Weights of a small transformer language model.
Size: width 768, 12 heads of 64.
Each number is 128 + 32 x the weight over its row's rms, rounded and kept within 0 to 255. Layers, rows and columns count from 0. Numbers have three digits each. The size before them is the row's rms in percent of the matrix's.

# down: layer 3 MLP down (transposed), 3072x768, rms 0.0449, rows 315-494, columns 416-447
# up: layer 3 MLP up, 3072x768, rms 0.0837, rows 316-495, columns 416-447
down315 099:118137183141134154161190110143153079095111160141127127130164154117076128117117127146149123137111
up316 093:137128079129164137075147172138134140201129153074123115127104161125163086051079102173136130133139
down316 093:065087071162123102168103160107106118112059166123122137116140111140175113203188144084150124089085
up317 100:122164169179130180156103173119166131135158108098097114141124145134138197105116176142163153091172
down317 095:121163115094135146123122148110063179130167174112136073087112105039150109140180105103191104163119
up318 087:074109175140076099134173096105110093160104091099171103114163089122169126129116145115119128055142
down318 093:142159087078147094118074170119129119145141127099178160107171143114093163130165159160162170177104
up319 112:176125110164084117147105095150152141169112093102091120111119157123129159151123187129130140171104
down319 109:113156175088124166126164153105117125081146123128163147088145084129106154085109123151146122154098
up320 092:163085085139167127135082123153125158104135129072089196159218207184123129188126191073082062152153
down320 091:114171163135137130110136150105126167169105094162122078181099117170127158133125085127136192125136
up321 104:166121150154127121099115143156106149134112171158146129121110127137140114140153105151133144150133
down321 105:133095120173149155171135154072110177139151056103093142073152118105090168125113135124094185144078
up322 097:167160114149138095112111131123111138157139129145138101094100114159134177047174107128117110134146
down322 098:106140196153135106101072147110110086168183182176119113107091142171192100144189121060166091135179
up323 103:115149150091088122139077140069134157089109158129159131149110177166105091109159168105155129131124
down323 106:177175193107188145089140134162110085188100147111082049137143089159144170157117110170133100089168
up324 108:160108145111136071151139123119121173198110139156127091111112086121131156150162104094101135169154
down324 103:079157143143155072093156148135116125132071120178111161136132135103096154109126145162128126092138
up325 099:090124152134091131129135111139163129093107117158117149125106173137148137157098113123168071133113
down325 097:167097131071139147052141102088152065115136136147079080135111132109086143115143170118059118134175
up326 086:132136168136147137172146136137066162158121142159149081112133169101122099085187168114160130093094
down326 084:096205110105108094107107125157154080118160109109111128098193133166149128109133129096096130131101
up327 112:107090107148144161127109117117213132201127095159158187165125174125126134114125146104182119119124
down327 111:087109167129146116185169171113146090102125070118110155116094156094137151097115071205141082180147
up328 101:127095128128125136139115111076128119157098137139152040137142169149156104126125092122143160112161
down328 098:079175152103086128145115177151116097141166129113101128087071084129141088102146079104142096123109
up329 099:146153193090132121122143119111105142164117093108082103112070095186155089125173157092124193132132
down329 097:137161109171160076214122110113138160130096101163170092102164199098089158042140133129105094093082
up330 102:067116145157166142146093082182099151190147118161116126143108148142173081134085114103097151135075
down330 105:106094140165065169155176196107173126164069117160113115089162094130156135108171187127148089116109
up331 103:101149128225126041157163086159105132140091108135084117087121099128121140127109130096129127128084
down331 100:077152107067125091126097171097166144190153120121088131152132144081132133137142143126152141073094
up332 094:062153181105115099134105161145151024049117097157137060136102099102101110136120151131079095163176
down332 095:227062183147159173139140158113107205125130177204098137159072149132165118124115142143148089109088
up333 106:148181147141154122104111047109156108138176146080129100142108095130130135152136162084131170070146
down333 102:104113118104151168132147170204134171142146130153118137111073162143129163094118129180119088141129
up334 100:125111185088096117128136140078121084184116201101093079173091155065086106130131214186131136097182
down334 099:135076130090133158105094128139130128117104126094194098113201111146142186150094109093138130135165
up335 107:071136144104197126129120108119124118139053112126095123122086140116117156137107109106122132106133
down335 105:113118107046082125159081165154089161162132187163089086164124144130144127121091095101166126176088
up336 102:139119103201092087124096140129139145160153123152163108165184049106160097171138080203128083082139
down336 100:123199119092119120169167173123079056103110132160120135151133164131129180142147069116152061141123
up337 091:112072087111145144105177134136133108093122150150140145146103105083180161141131116135132093120101
down337 094:143139160114153148167119070152138122112114113134117094152172167160085127119164155126175111152135
up338 096:169115162119174117091105078128159149129165115136114147129152075100104158116127082131147140117162
down338 100:102110113160099111145159141164123078147146152121132107097076084126105147102113172117187122141214
up339 095:154149188152049175168093122136143123167097070088150130103150144154157205113147098180126136119136
down339 099:104098140084151127128174101086156085109124094100132182163155101183136109127103142155126088145136
up340 101:138128139136122141136157086119102054120175186197173091121110110120151091097147120142133121132096
down340 097:196149154154133140119104120199102174140135133127129076162100164191145163165112141154136132111127
up341 084:143101113092132117178084186155144162115095112107122158125094137123142186168145162075078135108076
down341 087:090111090139139152077132120106097147128187187172151086121118181134119151150099102168096144095134
up342 098:136142074089151102139129137149173094114124079145104128137167130110102071147109108105070092118115
down342 104:100136120153077154131141115123066149122147141186194123095045133124129188126139111111100100100126
up343 106:127142153139136175080134162124101134140093182136193105142113244132165107105174172134158074116152
down343 105:121083114069149117141154125137156121146078127148167204129127073155098136130089137106122194166159
up344 100:185118120163137098158134200114137100095074096132143143106088107084119169114147147176136140151089
down344 099:122142117167198142144075048152108169137188102126176170115163103119122054142137140087149092114191
up345 101:162177151154197043161134093078132068147140137091100142115131081111173121163145151070099081152136
down345 103:084063116089085190082154130152132145100101075123155139084147134120107129121178081130221128129152
up346 102:140053204101147142133091135125114132151120153157125063166140094145120197096166143127121141159170
down346 101:097104144112110162102170154093124110118129190123057134118078114142128132105173147160171126104140
up347 098:130166130130196138145198158141126112152119154068083150131153174084118210131140151115204168180073
down347 098:118122097094101127135087100147123232143098122119178046123054125143125118184173117094082091118095
up348 087:138119085126088151129099065188108187096114165105093136014093133179178167119113176177108124168143
down348 085:082159161175164074096166160120163175128167120127085058148105127163150123087105123149092087162073
up349 089:069169186100124164166088153081148113199093161123173107134125141160173148100111128168068125202128
down349 092:146114166097082121162047103138086124099123126100119107126107150139121160150083174117142180186138
up350 112:111182129136122138103146143170130117157110087134151067132185089111129127166113125145132136112142
down350 104:137121134128099099137144135116147111108115167132134118157157184107151097151092186117192183131104
up351 103:146118146114137125133090132091138080095139128137106155107094141127182104138119117135137156136191
down351 102:148166117121163122103143110123155105078129140161130177119113156135112120167169101129080161156112
up352 103:157158124077117119130127052105131076146135139074112139106129132156130200129082149118188069115126
down352 101:102124151135134119179086159127090113100113169117155147122148115102116045131143181122094156122128
up353 091:133137070091113100129108129192176079110183064118132182162114151051156144075130115144173081151161
down353 094:105162112112165116097104150149129159107092091159164137083125125173124152172089116139119135093098
up354 091:106164176148132105175096099096127181146107187089175149132129078148171135133149114096115130168169
down354 091:119131127109108108075153146069133103164174120134041064125138127103131149083163144091109146143136
up355 130:124169159162085153086085144085146080104130099118146086120210132164066132117139101055118138153135
down355 129:181124074128100122082110116165142107172065156100131119140150150139136142103131114126091149181129
up356 094:129113096110153185156100090077146130147156166199147102053193108115178207146114093154144076155158
down356 094:108117181193121111092208110107146103130120092085116137117110146137100118127126169124094144125137
up357 105:144073139117126099183132144068132118131012132086121060106182178121142080105082120127168164137143
down357 106:060147114133115154179174137148123131088148142232174146116074130147058143106143103113156131084094
up358 107:136131088123087131050140152122182110164118124133087090136168147090120111084088144137112161169141
down358 106:120156084139176162104091147174122136085177162158135182144111086146140149116122090122149134126124
up359 088:057192135117084140124115162248176133132081141151139190127117198142156097118165087074089126172125
down359 088:134117122164127073099141107141153092138152143101154126135131169161096141108114111089100168107103
up360 106:129152146095121080132029077109138166164115182163178103095117104154115123141169150132126146161182
down360 105:152085119091123164151132139102139155147116060088087119092152136099163122091113134103100142119136
up361 098:128131161129126128080107163161128078121185108129065169149149103066106142100130125108122105127174
down361 100:092111044085151156150144089154140178176116121143174128131119151132141116154131169118162123166135
up362 105:137124070142203108172178124057124177150095191099102097140128152169104085180189140149157087104107
down362 125:095121136065170158117122142130132073165174104164140129106166177074122170144078212140147140121103
up363 101:134115111151170126101150147095129145158108097156094103175191090110149148059157157150091182142117
down363 099:109144194086080102118131106140108082147122133141149115192112110146129149109103172133177134118175
up364 109:118142075097146132173176149106067137093106108157208093090141182141155141158160096172085077135145
down364 102:158153174160122154087138129133155148162086094147132148106067132112151130111126154152132166121118
up365 098:136114116135139125121180089117116186048103163170169142103170118148085149143203151141126105115116
down365 095:127116075157116197101144156122146077176109140114098153114096132077144149154083192106120158158128
up366 095:101093122120120109080154157149148122083143134156141120112099126179114155171163093125098147159149
down366 095:155111137122101110152167100120099130134146168189098149133126164128115115122149160138146116102147
up367 101:136103139060153110200164106074189102136160175123142124103126096084069103195138176130132106087189
down367 100:111119144134087127098095177110132108144141144150150177091124151092159170118121098141114152126136
up368 108:073159123160113176144176118141122067088095059151097154184128137150120163167120130113145109140157
down368 107:103125117130063122148170112156133136105086078171092150098134182114173063107162112154126113143181
up369 090:109130184132164166130109122116085172088097093117148139105120100044158112144151112154099132088118
down369 090:145220158135019181152122086135093113087116117081156162181163125098165152178039183149180117082144
up370 093:105113109153087140131110101093125135101087137144084145102164146149155085157117058190129091074089
down370 097:109130122087123140165179141098101075173118144134143130073095106102053147084072144122145069125113
up371 097:156103107162124103176084163159192141142109114090145140111164167161107162035128165103124167138117
down371 094:079139141117130161098137141121053106165142151106071137125091157116118127167156083125120171115110
up372 112:157117117101128131149096178187085151152139121115149124093166148170115160085125180150120046133132
down372 120:179149063145142165098106101122144142057135076150120135136068112139151133095077133173136126108119
up373 109:111176147114082094128130136100143132157099133174090147090176095124177166142133121070118090138120
down373 104:176161169079140151113107137181113092141142112127127144212088104179130125072160091166107064126124
up374 089:131116123091170120153208142104170130147171094153123114189161106114174162116100128122126169130110
down374 092:146116143151132165147128130141127090155107149165134152058117126123116142102123081137116088063109
up375 097:132154158111130118108065151156186124126157095172092051138138164164106146127189144146120105113127
down375 095:124150108158144147075114115078019075154095170042127115123126148168105110112125110145129082106118
up376 101:160164117146097090098088179104140140101102130139115151126150164136178184101106112131130191100105
down376 100:096136185078134165115144111144134178096144120127149059105108111146156166129161076090075107165180
up377 089:064133107195150150110125153068153139179167099192154123116134168088104120109109101176096188098107
down377 092:169129091098148123156128131106108056143070149130116170185118093139137137122154119127161136129140
up378 090:091142123137092135109196078166131156148070120113112075144164125174123152080140165112179140171110
down378 094:150098146138151136131108158085163145123180165164114102066136132104134105105138143093192143127126
up379 105:149071108143159158089162122075089213130126139111193160086151174159135148089090099148145139157130
down379 098:094179114161133071134097160142113090117100138142142129171157117098130086142145158113134116145073
up380 108:096133138127137108147149057115121145147053123136147140160139158161098091109095127191130125122126
down380 105:141073131147108246069197134114096170137091098102081137112113115126192129125172093147130114188147
up381 093:136125180135155164095125083172136144118100129142119083142110139134187159101170107114168138094125
down381 102:133171108067114071114109103106147081120094126144094122094119115130192112160096158105096184128139
up382 109:100168110134192061157121166139112150052115132117107179087118124101161052117127130107086180056114
down382 102:126133111159093136115131141099160106160116105093132068125136184123093223092152139067059091093094
up383 124:111079110096111157130116104116149121152147179179148125203178125107111094084155149098147083155149
down383 119:140142101114197144149160120177129133108136113143108164145072152116173184082096117128173137089162
up384 085:171127167087091174128180086094100111095097076151185169156100129116122172137135049184132138174176
down384 084:090109145058168094144168124128155099096150176069092135135126161121074101127074167090176112126096
up385 100:071078085169080152144139112098074141078045131157105165113157110149126109141051113145190096126056
down385 101:149150078117132107141143154139148111136164091127113176171138045124100077150110164139114181154153
up386 094:114135129104132073177097125091182151134136131133124131162122098128126140201049110161103111139118
down386 099:072176102098183146128180134075142120154147159158084083136178196097092138105115122143153049148126
up387 117:169090178078118104114112105125099140135079163174146128147135095114120121125125128103145146160152
down387 131:124128096172180137138156113150148203091170114123125158111146185127117107164117127194074154098104
up388 099:128063132115122132118111132171116107181053121152143054131087108135127180130114090108144118090169
down388 096:171135130130182081089129135114103195133174138182134142065155157145096125146131136132063098122130
up389 105:139118182161123097093140141132125063136154136138074127168071182085141179153128087097130131121104
down389 105:097136110101087135157140117136158114122063125155119116083149110162158125116119144098192149077182
up390 098:118107151129158148161117123108170102143126165098093111172129130117159114078094123126115187111149
down390 104:111161095134132133110159097123126144151098069124173104121143115117113101138093112159170132218112
up391 103:134125119127131146124111130092144127116118111106088129123134123104077070084145152153157147159108
down391 099:131141167056097120123082118114072118129115158180130124137110141142166085137132169129096130082154
up392 090:192136173142149099110090130158148116126137190158125145135104154177129141117149192140149151175144
down392 095:106094098138208104144150169120111119199115117130123179133117106069112104109068148168100147136168
up393 110:083156064146133117120155093138136113107129158212154120124131108133167148144066119055132136115143
down393 104:127114191152078148083068138059131098094124110108086173155135143086098136111153122120157116149200
up394 097:113122098089148128115158140097120145064113124186193046168111124095086154178087179138169135136103
down394 103:083120147137137194172106085116129119128108127075085068159148069154129122102159194098169098128160
up395 111:181109159170157161052096095090153146093141155110176119086188103157191120105171146152154149147154
down395 124:125017101166142106133148128116096098173085153176099157123133098139129122141130178129137111154153
up396 087:145126143190112167144109189138063149130084154081114134126106136194137136099165158132136097128135
down396 090:089086173136092154137150145165118139183096156102131098168144158103128135182106128133117165110093
up397 099:145158086202115131178134129061161107088195123139054143139172141064122095090078087115189109137149
down397 100:162064157117152108096143076176172185094084108131146092147157138159101148143106181149131178130110
up398 098:146136162148148154112190103094126145135164080118189130149112143142149116092151164082138114134166
down398 100:134168166099092105152138121117146165083104127171079147116181094117049135145150157127156131133080
up399 098:131154095120142144125149134130138090120177066090141133143104070138139078147159130178181147087115
down399 100:125119143164097082156108136128132168093108192196108160156203061114147157089137094094084072193129
up400 096:118127185110145079118101111142099115068133109125121208148130171119115093120202204116155132079124
down400 094:151140127108163141116170116158134096118124075184098062091138114088200104131136107100114104151158
up401 108:127092158082089134165168111126231111075100118139085134106182104105157118149145126168157147145168
down401 102:088171135175119103171118146142093110115160157173104131150155203122113104118138108121092084101172
up402 109:128110169131115177137158096067155063158109117155153111094150127084112112136125081172185143096140
down402 102:102089126131093093097127109104149158116108191133096150098144119128117108135136131137089078132179
up403 104:144123096167109145151123123141113099182104174120156085152148114100148130073142137134164128115116
down403 102:125160098178133115108155143107143152124134163166117191114076182160051138128098149132125121161164
up404 099:136095180089134140184143161131085121133145149082161178180120150125155113096113084172114105087092
down404 100:115191057193128079047130089135179150175093141170095149090133178113104111199136140167140189145143
up405 091:171139054136113129142115105103174158211175147173093132130189174115086063129188147147134209161146
down405 092:125141168103164120098141150162062166145168089107136098118147145161091076151143126148092095099104
up406 085:092195154179126081113144179195125106123208146158153106161140111110138112123167098087068133090162
down406 087:101100131140108164194166067087133106014124098094148139136153131165138148116095074157164137139126
up407 088:125134111186133144167146109190157086118150168135141126121093121158144143181148124086102150096179
down407 089:102142154090084129107180084116084115112143098139099184091158128056145133103125218098139162130115
up408 097:032082067152173121120135103118106151125166088109141092188105170125116102146111111166155149177130
down408 091:223134090187129139143149150140140083104094158152147161153133126162133107126125087145120133121167
up409 105:117060118157124141126108112154222160081169185151097059122174035120169203137078096161075116112098
down409 101:083163072162095139123104127205039134118127094114117090106091211164181102180133106139114185199125
up410 101:094209118086122143161136159151124124107147112081110148131123145107132151161175114081190133104168
down410 099:152113097163138082115110128113149150045154175122106127124155116161188104102139151044095157160088
up411 093:137115144125088172066142169200072153075140130129168116179113179147102153099185104131144149108113
down411 093:134093160150203144154106137138118151122125100116138113135110121135143077123133160156100181109081
up412 101:140167080165115161164108147140132119159153081090102178096162110112137167143085092121148112119178
down412 099:110066150134162122097144144072148152150097215120168075139113146179161120137112106168093099137112
up413 101:176136095118150160134123099135076145114162127043134185049115135060144164136118163166104138126079
down413 101:142109177172106141126102114104111132084119088181105107120157191188126076114200109111124095145134
up414 093:125099078049101095101132163115127159122098101108162152077137111098134149096120088164155160076128
down414 095:139128171131156168154096107156057142176133168157139108151158185106150121118118159140129119144099
up415 102:073160102120153183166139151146138159197186139141109145185179174124142093153093095130166154081121
down415 102:224123100106130138127075083170171077135071116093076129121105141110125115125170131117089136155126
up416 117:097131133074148120203096130138134126132085104138141146126134138147133081178160109099145159128118
down416 109:080169137133073163078126173126113124078168082121117054135104073088142161125119156173066106107121
up417 124:114088170093248106125079157115107081085068179093075137137096155087103116087142088135172160154148
down417 106:155123069094010170138165128094115136173092097162153127075100085193152117136125175154047064121109
up418 093:125123124055097095093124186178080144089159099135175083103144066131125176098112165145167194122149
down418 092:138113141171130152197159138103194106217128179140148147163115150115142083143161092145109093164144
up419 099:193083140136163128097146121124079121160119109170116154115127163138129094143117135159146163092103
down419 104:147142080107078122158172139133149159080154136151213119133096104135121137138143110156156080149153
up420 092:104131189128115122083154130120112114157128125164083138057115075165158162155135138121131114088117
down420 095:135135058148100135173156106129184170175142149119140055157141148087132082073143081110146162209156
up421 101:185157127112124141107108117111126132150125097079171136140143120123171126153098117134172087171121
down421 103:119087103081124133111065107107116108117111143117046152144102127114173047155144153123051071142229
up422 095:088117150137113156111163108141127052089084134120222111129146101062187107158086191078150157100154
down422 091:133130111062159116198174165174125157137156124107111123121109089114059124088132153125124132163141
up423 104:115156178121117134082105142126142056127170173115115101110141097112123166080087153122142103129157
down423 100:132134094135130127140160097181157149176072112103154152153105127107086108101146110104082131067137
up424 110:086105169093085131079095162081126181139142156040121134178150132121171065128121077142185139135068
down424 117:151122066158147113110155126096119141130105124173108089169120095092084123129120068153113054088145
up425 091:105155181151129093109105133147156133135117090078144110158117077131172089159129120106138122089123
down425 092:144098110100123255091133142105133079104098145114172152116125135097178148130134112154167143159138
up426 110:107149121121071127194140204094104181108162089116178097112149101143101134149168159203133101128125
down426 113:088135151150089117116178156144157126154066099139105125077097154065071140149110125132165111167141
up427 106:145106172090142183116139140104120163119140217122154091177108177159142123044118151122176112168130
down427 102:063127093141136152111134076172101115136147132141104145124128143132084106190153207170141121122103
up428 102:111158135094151170217160131128118119130221153169188131153037126060130135143138112097187200144113
down428 100:114127133194115134095086140158101170087099154152082116148152104126158093091122145189139095086109
up429 088:140108167138106115152146169127102101143170109108136090125177176098185132202119114110145135116124
down429 092:131122150119133096097063119143136144161123134057166157099182167144171135145179111174072116118157
up430 106:168141141165187071130146097101169078132129185133174059131130117092080134123113091115099125177153
down430 099:127107152109125177131091165137120117129155085117101138134145160122097147078141090075137081120120
up431 098:137125135127105100064135193119161172142114107135064163082098113099172087107130124159184128102155
down431 096:115139136101108131134092089083160124139142148111137139168057093148071159200123051091175163180136
up432 091:115110116125144134153178079114142121117114120127194142105096122137112091141117103127088190102139
down432 092:117093147151117093082073144150153091169130119157150175091145121132121137134137147135124114184135
up433 099:154158104118110058121167111115114213171136128142145167160179099138115169148085136133145154110122
down433 100:121100129105076182077076144149174117107107122154122105130154175145153124124124145167105090102099
up434 101:151093108117194120212152170088134126101174103107160145075140111109158145124144102131159107079114
down434 097:127155086157137084119127115197100117178157116147162127097110064166099081126118153139135088096104
up435 085:117173118148126116100104121148142117142150113097111119094098149116164171082129195160088145046138
down435 089:135143154141106106154131183081055065121085064113121120179104167117068081138087127150156105111167
up436 089:134095152166228137144132061081168118136169049142119168168127128156094155105100132131141117048158
down436 089:117064083139109102130081156150134123108087103149140144085174054124127165183173088139135163150131
up437 092:134095176094123081176183122166108142170097128087157086165146148098120230148119111078110185161167
down437 089:037138109144175127094071131160137123115148158142111151133109155125161061123255130195157094150163
up438 103:129109091128153164092178191073152124115076067095167091072146163091162096161168132083111116132140
down438 097:100142091128093148154099073144124152157139164107137124136097104133115089136103138105092130122148
up439 091:109084120082151128136160152161134142106162088091160132115132122172118174194176149111174091112182
down439 089:086151077175116099114092158137121140108166194134076090148068123106155137106167111089122147175114
up440 097:055173171127120157117115130152119133121194060171101106130118091150166105186118100057135126121153
down440 100:139122102139076112109112135144124179163100151085126066144138155152154120145157098103142070175133
up441 101:097146135115131109131130119151114140102158101116093156167170121069120177139104121121138138127153
down441 101:162137133143165140075160142115111147141167115173105114110111116162119116144166179132163137098137
up442 086:114155131148161128158115067098145141108131146166170117197153142103124125056106126112130132108123
down442 092:089150094139090077109129127183071141088102098074106132122129173139118161096127146099116112058140
up443 091:122164123127070173141199117060084111104130143189139115083126068177143132116122127120177141137144
down443 094:105098167170118128193084135112160122127097202183144075052070115148128125150085176060092136183119
up444 088:161162138187173100195113094153081107119104056147196099115114087137117146150102122120147206127137
down444 092:121106180120083105077162110168177164130142141100146071089164178102117174128075100098087083089158
up445 094:161143128166095170082121140174169127175117121117041180100128151174116167146143105159185114109157
down445 091:145123165146093126164097169097168147118154117123099172165124098103168120109099131136072095143145
up446 101:114110164152131158135103102140127104132176138124164180148140164124117140146108142109112114139190
down446 105:117160150059096124142139148132164097163108157126107139124139146147078140202118112214080119099086
up447 090:121066078124149102145141165134142142065100121081179140147151113169096137164137107133101158119103
down447 088:157112164128124180154125080154131085082140146140155148139168136117129139076082138147080135093111
up448 091:067149207135135149069140128081089122070103147162136102103137132089142114136044092138133116208164
down448 091:175108092105091104205162127154090129139133099167137113112107156136082158128194147132123156109123
up449 092:095052138106098147117157166107139154157052096149088166176140136156152142094134150127140188136130
down449 090:135175133144150137065064113145170150117130145182141124125027078132135158186106114095134110188129
up450 108:141121117125127124118155144206168124153144103168118096133187125139219138125073129066149121151157
down450 106:105108056153080116115065127125118167140168133107140161100157140161058118187154102151157114135145
up451 110:131115148100142170127129185081108136110104114204138148145152126101103157056125132119044140102110
down451 107:128148093098058112114145077108151164158166126127131124116168112159109102184155107136076083122104
up452 103:063150084145141146137116111131156155119179097119084127166104112113072094147099113099143156155115
down452 102:127121169075118165102125155122162105115108161063089107104158090085142103179144048147132159099120
up453 104:135128144141157171053125147063123099123090151158114136186107074159148100184089130136092093096133
down453 105:092095129153117123134109068121131082149127087134121117144110115148110196157126210100192099122113
up454 099:120084123091143174108097157180194115113176128149136127135183136151153164205184171108125133157179
down454 100:157114144143233123168116158131136135166071141176137128128129057154100160092138097153120104082182
up455 088:105101130118131133126134114167130202146124154145162121092116100132112208118102071119117151130110
down455 089:125165135183167102103196073118198120102134100145150149175171126068108143131142150147119119144209
up456 103:141157130177128117109178118136115159074137203135139120107131137146126104148174143157143082073161
down456 102:104172130039087099142071118086134174150105127180107140108146113095190171122117135109168200138136
up457 100:096123113089094120142163171119160082109083093151101085112153184142166114138135064170158109094121
down457 099:113089129198196040108120167134141079155124197116127072133136065157106049104136092114125110168146
up458 095:099151117121134172097128135150107152140136118184079110091113077112103098147131181114092117159140
down458 099:059140162157148135157072173110108118106074113109099115085176102129095114132167154056123144128084
up459 100:132039187108107122098115121138154152092200125131144084108161113181084168142172108111155112148132
down459 101:098083161082096117173112107128101081106134161095093099159120188141100124145183148101131140139180
up460 103:131094123097150105150157074083133097098084187153097134126118030124134138143172162144097170117163
down460 103:154131155117118123127125133163115125153125112126145116137123155161106131115100128062119055155074
up461 095:079122155116159221119088117153130067163117118160155157135126068197196110119138163145134064153131
down461 094:140152085129069076166141186140123116170136122128156112153165130154222066136073170130129154040126
up462 086:138135067105120215139105127138094148140105116115135120107140165155112138101088136149101093167120
down462 089:160146088114147123146090123145134104123096126115117145126108108096145117131159166138088148121154
up463 100:152104118081121148133146114083112157082138091154123160066155175150148114087103060133137150152108
down463 101:085152111112173150170168183094136080168163145158133185127140146204084119165118118122102118105109
up464 085:186137111190099184151131127151150114160133128075096107107141132135099148173111058139096126109097
down464 086:083200098164108144125140088176114115115163070109103155206172113160176147143208154062131138113119
up465 095:125100186157101100125150140120116122129118134099117149086131133133165151134048125064162042114112
down465 095:116099100072206139087088117169148150090104172117074120099136124105100118122118093176112152126133
up466 105:115129127129105157097123157166110086095120180141151107084095158093168111156122126139143127193145
down466 099:114099154103121122129113124133116162121146125117141077128184142143133148151128161150130175042112
up467 085:131142144206114126102099123132145124121080224068115155099163094103174159149128130135178111139176
down467 093:116137096172158097156113146103124098120102064133103117158091111136145108147135135105076085159114
up468 101:118098127068115127126143111131135117142148089136119089089091164124143114085115126160069161118168
down468 094:193136129174143104127176162110144120109199138091136179132078067077147093110111121114136104084109
up469 095:120110144163128095127129170149132185109111147087137086181125133190165088086181129150110104134116
down469 099:057147159101148155134112100095089118160144082141135153134103083132110134114099165086143123137155
up470 100:101143150150091132155115117111106092111080176149141179131074064152126131122148076190159138117175
down470 100:085141093165149125079167117167122186104178135123092160148177120059135142131122190083088163096117
up471 097:059136103090167113110136081142167125063120122125100172171155137143166122096143090104132117106145
down471 094:092151085152138151080122114184110125129143149107093107109170148162094080130121198081056163062199
up472 089:082118132142115143170140189106124158140129150103077079163110112118095171150170168122074177083127
down472 088:204101121096140078090122124113079117108145114181081150107110082107135131135106166186123097142158
up473 088:172110096118144144063188147096119115153149093065143112139104142145154119077100126137125116172138
down473 089:176123119170154070177122072144106151124090163140114220159129069094134088105161086099122130131063
up474 108:097085140160139195119147111132154184140095175148154155184119107176133120154088162186129066181141
down474 108:151080131083113121126150104169119087106119085124124103154155108076127094083188141128170206095171
up475 096:144138116112145123136100121115151059133173144146128140113115135124126170095104078119118129158138
down475 100:137142144216112138133179130149132126075113156180171114167113114091083126162100183132090078149140
up476 090:114178123163081123135156080212119123071105106127117137170135161106101145146098166168077137082155
down476 094:167081108117134138154150140134105130149104154085045199101093198122187146092144073121168121151139
up477 094:177119133083084094164150057141126169159148117129117093090086093083191211131151152181084110134045
down477 094:157093086194109139126166156116137106119089144146150132108137064123104090114126104059154123138200
up478 087:100160193160114093123119151126105114056159128107116162113116175139185149100120105149155135143097
down478 085:119124151091115168143127127093142120099123101092181139130151123146097104088105118138149150141114
up479 098:135120134095073123119155161117147146116116179134122060111143144122109040111125128149128151109157
down479 099:140085108126149143108131133162131116148096136190040175142159199094112165102130167113089094161120
up480 108:148061161066105199123170169155123130043102120110150102112116144100156079143145118106140109081054
down480 115:133087106143108153071091114105114118075104122135098053131098156122131205106110138097143134131104
up481 102:099109127177065120110207088158165088163076076118124102074102145148160128169084150070109136143162
down481 107:140096113118164123117134133114117158088137110072169151132114124165117139088174146088137157123120
up482 098:154132117137114121108081119114131118088144118121188106139126115081132140080093125175065147132141
down482 100:158074140113113170130134086115096162121085185074113078128135130153075172167118098103176108110160
up483 098:119117056106062152190145111150112096148126099134114149092137127082105135131147108118123130130087
down483 100:137129110140162155155084117176096176129104068089146103117178070076142115096144113151090163115099
up484 114:128121125120128159149154121097149073148127102159123137065185141112138205150128144183125138126069
down484 110:173120155077121142122078140137131175075137105131105148138059136171135100116158159071121104170134
up485 086:161113167086109129122156103091183193110165130154128113176123056104121141097119108148128164144105
down485 089:115182101192136110168119138126079118116109107099081128154138130147143164141166144152146118108124
up486 108:113154142201144139070111166166173142166105148155113091106135090123103063071122088156090138141106
down486 105:142146114103088107144165125103105120153124142140112089134143117126120077096131100109162150111078
up487 092:134172134135073129146133121130136102135176150149151114128107134095147140141127192136130124119084
down487 091:128134090111135153085143131143123131096081114128116155098073129037126100106137102164166127156119
up488 097:140104151137112113131182146096219099150148049111128144101123094136165109137136176128117143113136
down488 098:159129120161142118106118106111094132111069120129120115144129152131090093136109119106153134129096
up489 116:140124157090097107120115064128187129128114117150183131139142193172157137122138135104159083105114
down489 117:165140133088103114047120133091106127070107099115175187160112116178117146116089103167131177183111
up490 097:112103180138160128119100102130169115116119115120117190119139211149133071159146100118196103133136
down490 101:105115103134100051181156100098054148120101183188116184117141114122083147153080110190137127185129
up491 108:136114097161106104101112134174168135118166193148109130062127084126095084179129123120109127192155
down491 102:102132171084112138156108063128101111090097110096132104183112110123104113152112088190107128132101
up492 098:137178149064156136109144113157144126157144133103100163082120125168125117188130175098158079090127
down492 096:110097131110149184139072159101149156144139111149178109141147105072161179104152059135147138112116
up493 106:095105082071078143127164119091134130142178132084136196164104126108159142116108105118162090130078
down493 100:106147124182200157124118151124126104087089194092149131157119149130129106139106135120116125132116
up494 089:115115101150075093156089096092060131219131097082139087109139097136141105124078137160190125098137
down494 086:120137132154145134152146170148133107113130074191135122135095128130136080158135169160118105120118
up495 089:117122109136148138147162146134094108123131054175130166083077113085178197118098085159083114121048